config.yaml
n_layer: 13
d_model: 192
n_head: 6
n_kv_head: 6
head_dim: 32
d_mlp: 512
vocab_size: 8192
activation: "geglu"
norm: "rmsnorm"
norm_place: "pre"
norm_eps: 1e-05
positions: "rope"
rope_base: 13300.0
rope_fraction: 1.0
qk_norm: false
attn_scale: 0.177
bias: "none"
tie_embeddings: true
parallel_block: false
init: "uniform"
init_std_qkv: 0.0267
init_std_o: 0.0
init_std_up: 0.0267
init_std_down: 0.0
optimizer: "muon_variant"
lr: 0.0108
lr_mult_down: 2.0
beta1: 0.95
lr_head: 0.0066
grad_clip: 2.0
warmup_steps: 200
schedule: "wsd"
decay_fraction: 0.87
decay_shape: "pow"
final_lr_fraction: 0.0
batch_tokens: [32768, 65536, 98304]
seq_len: 384
doc_mask: true
train_tokens: 581100000
steps: 9760
dataset: "wikipedia_en"
Each number is 50 + 12 x the weight over its row's rms, rounded and kept within 0 to 99. Layers, rows and columns count from 0. The size before them is the row's rms in percent of the matrix's.

# layer 4 MLP down (transposed), 512x192, rms 0.212, rows 427-443, columns 128-191
099:66 56 46 47 49 50 53 56 35 59 58 69 67 72 71 75 34 51 60 34 53 56 62 40 59 48 64 65 55 75 30 56 36 57 59 47 32 53 58 49 64 54 39 44 66 64 67 51 47 33 74 38 79 50 52 68 68 38 37 62 66 27 76 50
105:58 52 57 68 54 48 58 85 40 38 17 66 39 43 59 32 47 50 46 63 41 65 59 45 44 50 50 44 42 54 35 31 48 59 29 59 63 39 38 30 64 60 49 29 30 46 38 38 38 44 51 49 44 48 66 55 53 52 45 42 50 45 37 62
099:37 50 49 54 34 36 41 45 37 43 36 22 41 64 67 48 56 60 62 55 45 44 41 55 51 47 55 32 50 48 51 59 44 52 43 35 39 25 50 38 46 44 41 45 47 62 52 50 68 54 58 49 52 46 62 50 59 61 55 55 75 46 59 46
108:74 44 27 56 70 54 48 68 44 43 50 40 42 60 58 49 63 50 65 58 34 74 60 46 69 29 58 40 49 41 60 58 51 40 51 72 64 47 44 34 64 59 39 55 48 47 35 41 25 24 54 56 44 56 52 45 51 33 57 64 47 62 56 41
095:51 41 55 58 51 37 52 36 51 72 34 50 41 63 63 83 61 60 47 65 50 39 45 65 46 39 59 63 49 57 38 64 29 46 14 40 36 50 40 31 54 35 47 66 37 41 33 55 54 42 47 40 38 43 48 50 52 53 71 58 48 40 38 68
103:41 26 42 45 47 75 46 52 48 51 41 73 34 53 58 39 62 48 62 71 60 46 45 57 55 35 47 67 53 57 33 45 48 41 54 46 45 60 44 71 54 63 51 61 54 56 53 66 33 53 50 47 33 80 48 42 71 65 33 50 38 62 58 38
102:41 62 55 49 37 32 47 54 61 63 52 53 57 39 77 34 46 48 48 57 31 50 52 47 46 26 32 55 52 52 60 58 48 49 50 65 45 50 37 43 48 68 70 55 45 38 20 53 60 20 52 39 43 56 46 51 43 52 97 63 58 39 53 52
103:43 70 41 63 56 36 27 55 50 67 66 62 49 63 50 53 52 61 48 42 67 32 43 50 52 38 55 48 49 45 66 82 61 49 67 54 64 45 53 45 57 56 68 43 46 45 55 51 25 52 55 44 67 49 47 35 61 61 47 56 42 30 61 53
096:61 37 49 47 51 57 30 60 47 37 57 51 52 36 57 69 56 29 52 41 48 63 29 62 34 76 32 44 34 41 53 54 51 42 34 35 58 43 62 54 47 29 57 46 50 68 48 68 54 57 55 27 37 63 60 46 50 63 46 43 50 59 31 66
091:37 42 50 42 49 32 51 51 51 62 38 60 42 59 58 37 58 49 53 62 34 48 76 35 40 30 36 51 46 42 42 42 60 57 68 52 54 52 40 47 36 54 69 33 35 42 64 46 73 44 71 61 41 57 52 56 49 42 48 50 31 40 51 72
104:64 57 41 61 58 55 64 72 44 33 52 39 72 75 29 67 55 54 43 54 72 39 43 61 53 41 54 55 40 42 33 44 26 44 49 61 30 42 45 44 55 46 60 56 61 42 64 74 43 46 38 28 44 56 47 77 29 19 62 47 48 50 59 43
107:48 31 64 36 39 63 54 49 33 47 56 68 54 61 45 32 68 45 29 51 63 51 42 50 37 22 85 42 57 64 54 61 49 53 44 37 57 48 41 50 59 48 81 50 39 49 43 52 48 45 39 58 60 43 50 45 60 48 42 21 45 55 39 52
103:52 51 39 32 71 58 44 26 28 35 55 69 64 68 64 74 66 50 52 41 41 52 48 26 73 56 44 60 70 43 73 55 36 62 67 63 48 64 44 77 54 48 42 49 43 38 55 46 48 63 55 54 28 68 30 27 59 50 64 50 63 30 72 50
101:53 40 47 58 58 51 54 48 50 49 58 55 77 62 44 42 54 62 44 27 58 48 59 53 58 27 34 43 67 63 58 39 68 60 61 22 40 53 36 48 53 43 35 41 52 44 45 49 62 59 38 54 28 37 47 47 44 28 59 42 62 42 52 44
112:56 57 38 40 47 69 43 71 70 49 72 41 60 58 47 60 57 60 52 37 87 67 58 37 38 60 75 36 61 65 31 55 66 45 61 44 58 62 65 48 26 53 35 45 57 54 66 48 24 47 56 53 50 35 48 39 60 48 59 31 61 44 32 62
103:49 52 62 39 64 31 53 51 64 25 42 19 62 49 58 31 70 64 51 56 42 64 45 58 71 32 62 37 24 41 60 43 42 54 55 57 68 36 48 62 47 49 52 53 49 60 57 60 52 35 39 41 61 57 52 44 40 49 42 39 27 30 51 32
103:39 57 43 26 45 51 42 54 45 77 46 64 41 47 52 43 44 43 52 32 56 46 47 49 40 40 53 52 50 59 33 31 48 68 42 55 49 72 62 61 32 48 51 37 53 14 65 45 48 28 66 43 21 58 71 61 45 51 51 53 67 58 33 49
# layer 4 MLP gate, 512x192, rms 0.297, rows 428-444, columns 128-191
110:76 57 58 53 27 39 54 44 45 38 46 40 50 64 66 73 31 38 43 44 45 55 51 46 63 55 51 65 47 31 69 64 68 34 48 54 38 43 52 42 52 50 30 41 62 57 29 35 56 63 49 78 45 77 52 63 65 53 50 43 46 43 51 37
095:68 51 41 79 58 72 49 46 40 65 50 62 50 34 38 55 40 48 28 44 62 41 57 53 60 50 46 40 36 52 48 47 28 52 45 38 78 60 39 41 37 60 49 74 58 58 55 76 39 41 67 60 45 67 29 21 56 67 36 56 40 56 43 49
096:57 49 54 64 34 45 72 47 66 68 40 75 48 92 57 49 51 58 59 50 31 65 50 57 44 50 48 29 37 44 44 63 76 25 59 44 49 43 45 53 42 41 38 54 56 45 33 50 41 44 54 57 36 53 47 75 52 56 42 60 81 46 39 64
102:60 55 60 61 43 39 50 54 44 72 50 67 57 56 37 42 49 35 45 49 27 53 41 57 41 50 48 45 59 43 58 55 53 66 35 16 44 77 61 37 43 68 38 35 55 55 47 65 41 59 36 72 46 66 54 44 54 78 55 63 49 49 52 23
100:65 46 30 59 42 46 34 53 56 59 53 38 53 36 41 46 58 69 77 42 69 37 55 36 27 43 66 54 46 66 37 41 50 66 71 59 59 68 42 51 48 36 35 44 54 38 56 53 34 29 39 42 48 31 53 46 52 34 59 40 48 52 59 57
105:54 44 43 36 49 44 56 66 60 56 16 53 45 48 46 58 33 34 38 53 62 74 33 91 30 52 61 46 54 55 75 54 73 66 40 74 42 48 61 53 42 43 57 48 61 52 57 37 54 49 56 56 35 70 52 40 52 76 33 38 38 59 35 47
100:63 70 47 50 47 54 52 53 32 40 49 48 53 63 59 58 33 53 68 49 48 62 63 49 67 47 31 50 49 63 36 61 52 60 60 40 47 58 53 57 23 48 62 43 48 58 47 52 26 29 49 34 63 35 65 52 40 42 51 60 40 40 52 66
101:43 56 32 47 55 53 53 51 30 50 33 54 30 46 66 57 37 45 49 51 55 48 67 59 28 60 44 56 46 86 42 58 41 42 60 44 42 28 53 45 54 64 40 55 23 59 52 64 38 57 42 72 65 52 38 49 60 51 68 64 24 42 59 69
103:53 60 33 31 54 61 50 28 49 37 43 42 45 68 46 57 50 26 38 48 37 33 31 50 57 30 67 47 35 69 57 42 34 68 41 28 55 33 53 53 51 58 51 61 60 66 50 72 35 61 28 37 37 34 45 46 55 51 69 49 36 65 62 38
099:70 63 61 52 49 71 43 56 55 26 53 50 41 55 62 61 72 59 61 60 33 51 59 70 27 34 60 41 52 57 52 61 63 51 40 52 45 52 51 32 48 43 45 36 61 64 40 52 59 18 62 72 57 56 52 49 66 74 20 51 49 33 52 36
104:24 77 46 36 48 43 67 50 50 38 37 33 39 67 55 60 50 42 56 56 35 54 54 53 44 50 35 48 38 57 59 48 65 65 38 44 41 65 27 53 53 56 53 43 65 40 39 67 58 57 50 40 38 53 72 31 68 62 34 55 34 38 64 52
099:55 48 48 34 14 57 54 36 64 51 66 43 63 54 42 50 40 30 27 52 65 38 46 49 40 39 45 39 20 43 52 54 36 53 37 41 62 49 44 45 35 47 45 58 42 56 40 65 67 42 34 46 52 25 40 49 36 51 61 59 44 53 41 23
097:32 60 53 51 45 37 52 48 45 45 14 46 35 48 68 34 51 45 49 44 50 48 48 53 57 55 38 50 65 62 43 67 42 60 38 61 53 66 55 66 58 30 49 57 55 53 80 55 48 54 33 44 60 60 49 63 47 75 54 63 41 46 50 31
100:65 59 45 53 54 34 60 57 40 53 62 27 42 38 37 44 32 49 50 55 49 21 63 71 21 53 36 40 60 51 54 43 64 61 46 57 49 57 28 58 59 51 46 59 52 66 38 52 23 69 33 40 46 67 47 44 44 27 62 54 48 45 42 69
106:44 27 35 50 56 48 36 62 66 48 50 48 45 66 70 50 64 72 40 39 50 39 45 60 46 63 47 43 54 67 47 54 58 56 48 46 71 49 53 47 31 54 69 35 41 57 50 57 53 73 53 39 47 63 72 62 35 48 52 42 15 35 56 51
098:50 48 39 31 41 46 27 39 55 56 49 40 57 58 56 72 53 51 21 49 66 45 60 35 49 76 38 75 49 63 61 57 46 51 48 46 37 35 47 39 71 55 40 72 67 75 62 62 76 48 43 54 43 42 29 63 22 54 30 78 56 43 50 35
091:44 65 56 53 74 77 66 52 31 57 41 57 35 45 44 52 51 34 67 47 38 56 68 45 49 47 42 63 33 68 34 16 56 57 49 58 52 49 58 57 41 56 35 48 48 47 53 29 47 31 43 85 45 62 41 58 58 37 50 51 53 53 51 54
# layer 4 MLP up, 512x192, rms 0.317, rows 428-444, columns 128-191
108:38 47 49 71 45 42 53 52 65 60 49 60 57 50 66 62 64 62 48 63 50 51 42 58 51 52 45 55 64 39 68 57 27 28 51 66 38 46 80 43 55 65 68 57 56 61 53 53 50 53 59 36 50 49 39 25 31 53 24 61 44 53 39 49
095:46 29 47 23 70 49 47 39 34 56 49 63 48 76 52 46 58 34 61 46 58 47 61 32 45 61 35 43 64 46 36 37 40 57 55 39 55 62 50 58 68 62 62 37 49 22 40 49 48 33 51 51 63 54 36 58 60 41 43 19 43 49 32 67
111:47 57 43 44 49 52 43 60 58 64 39 51 54 31 44 25 63 52 51 71 37 50 45 45 31 51 52 76 42 63 39 60 65 35 45 67 47 49 66 36 35 47 37 69 46 15 27 34 48 42 30 32 60 67 48 57 47 35 52 58 71 49 57 53
100:47 31 32 39 48 49 14 43 62 46 33 47 32 55 73 41 31 32 48 34 48 65 44 62 40 64 51 49 56 60 43 54 57 12 32 58 62 61 47 45 40 36 56 38 52 60 48 30 37 21 54 45 39 52 38 35 49 40 55 35 35 45 51 57
095:44 48 32 49 49 39 51 63 56 40 41 63 59 54 51 52 39 61 45 38 52 66 27 67 43 55 45 41 54 62 22 55 59 54 49 64 30 51 33 46 56 78 87 46 34 56 54 47 58 47 52 51 31 50 71 39 48 47 41 29 68 53 52 59
101:44 45 35 33 45 50 51 43 56 52 74 44 48 53 58 75 45 37 43 45 34 56 53 31 56 60 44 53 39 56 26 61 75 31 36 46 40 56 36 41 60 48 49 56 49 33 54 60 52 29 43 44 26 53 53 45 28 49 78 66 31 62 44 39
099:43 48 68 40 58 41 78 68 63 42 40 53 45 55 37 54 31 62 62 70 69 75 40 46 52 45 37 58 34 66 33 48 54 69 47 50 39 60 74 43 35 30 44 49 41 58 39 30 54 41 60 48 45 54 47 42 58 47 58 59 42 57 52 47
092:62 46 24 59 60 48 68 60 45 43 42 39 30 37 49 76 54 50 41 41 29 33 79 36 71 52 53 49 35 75 52 46 65 33 40 51 49 61 58 75 66 73 38 41 53 38 45 44 63 63 55 48 37 49 38 46 34 81 53 78 33 56 62 40
096:63 56 38 61 66 63 54 26 41 46 18 46 52 76 65 54 70 47 21 38 39 48 69 41 37 40 41 66 46 55 37 52 42 55 67 35 49 20 55 58 47 34 49 51 56 48 42 54 50 63 55 25 42 63 25 69 58 54 63 57 50 73 58 55
099:49 48 45 43 61 57 58 51 45 72 46 32 51 46 38 48 40 58 68 65 65 55 44 56 69 10 42 61 25 45 53 63 45 47 44 53 53 39 71 75 57 59 45 55 61 47 31 46 62 44 57 65 16 47 57 44 43 41 47 51 29 57 51 37
106:65 52 62 60 58 39 59 50 52 48 54 73 65 32 58 40 56 63 31 58 61 66 43 49 71 41 64 51 45 58 60 50 38 33 38 55 65 43 74 30 37 42 42 58 35 42 69 36 37 52 54 59 71 52 45 40 44 50 62 50 58 53 37 60
096:64 68 82 25 55 69 62 62 51 59 57 59 47 39 33 68 39 65 61 51 52 58 63 62 52 50 50 60 39 63 65 34 43 71 54 33 51 47 54 67 35 31 49 58 55 57 40 30 39 31 48 47 44 63 56 27 61 46 43 55 39 62 52 66
100:43 60 59 42 56 60 28 54 56 56 55 59 66 58 42 56 52 56 63 23 49 53 47 70 56 59 51 41 65 63 47 61 36 51 57 27 28 51 63 59 61 84 17 47 24 44 66 57 40 51 69 64 32 46 40 43 42 35 45 51 64 42 55 67
116:46 52 33 43 24 66 44 46 39 60 53 56 62 54 60 62 34 27 47 54 62 51 56 26 56 46 33 51 48 45 46 53 26 63 49 48 28 21 56 48 54 48 40 38 49 53 54 39 41 44 40 33 56 50 47 39 42 48 42 54 53 37 56 37
103:59 53 50 59 53 40 51 46 49 48 49 34 45 53 76 42 47 65 63 69 63 57 44 58 33 75 60 33 45 52 53 46 56 40 33 38 58 31 51 17 48 47 52 45 47 22 70 33 39 51 60 67 37 42 42 76 52 53 73 39 31 31 63 42
099:71 36 44 57 30 40 49 48 45 45 64 46 61 53 38 46 34 69 53 49 62 61 52 30 46 62 52 22 24 31 45 61 45 55 59 62 68 45 53 65 30 37 50 59 60 35 34 62 60 58 46 64 50 23 48 63 62 52 53 55 48 66 48 49
086:83 54 72 45 75 55 34 51 65 38 50 62 47 35 43 53 63 44 56 65 40 63 47 28 41 60 36 64 72 46 55 54 63 49 36 65 47 48 30 64 52 52 65 20 56 53 40 45 44 69 39 39 45 51 49 48 59 57 23 48 66 62 46 36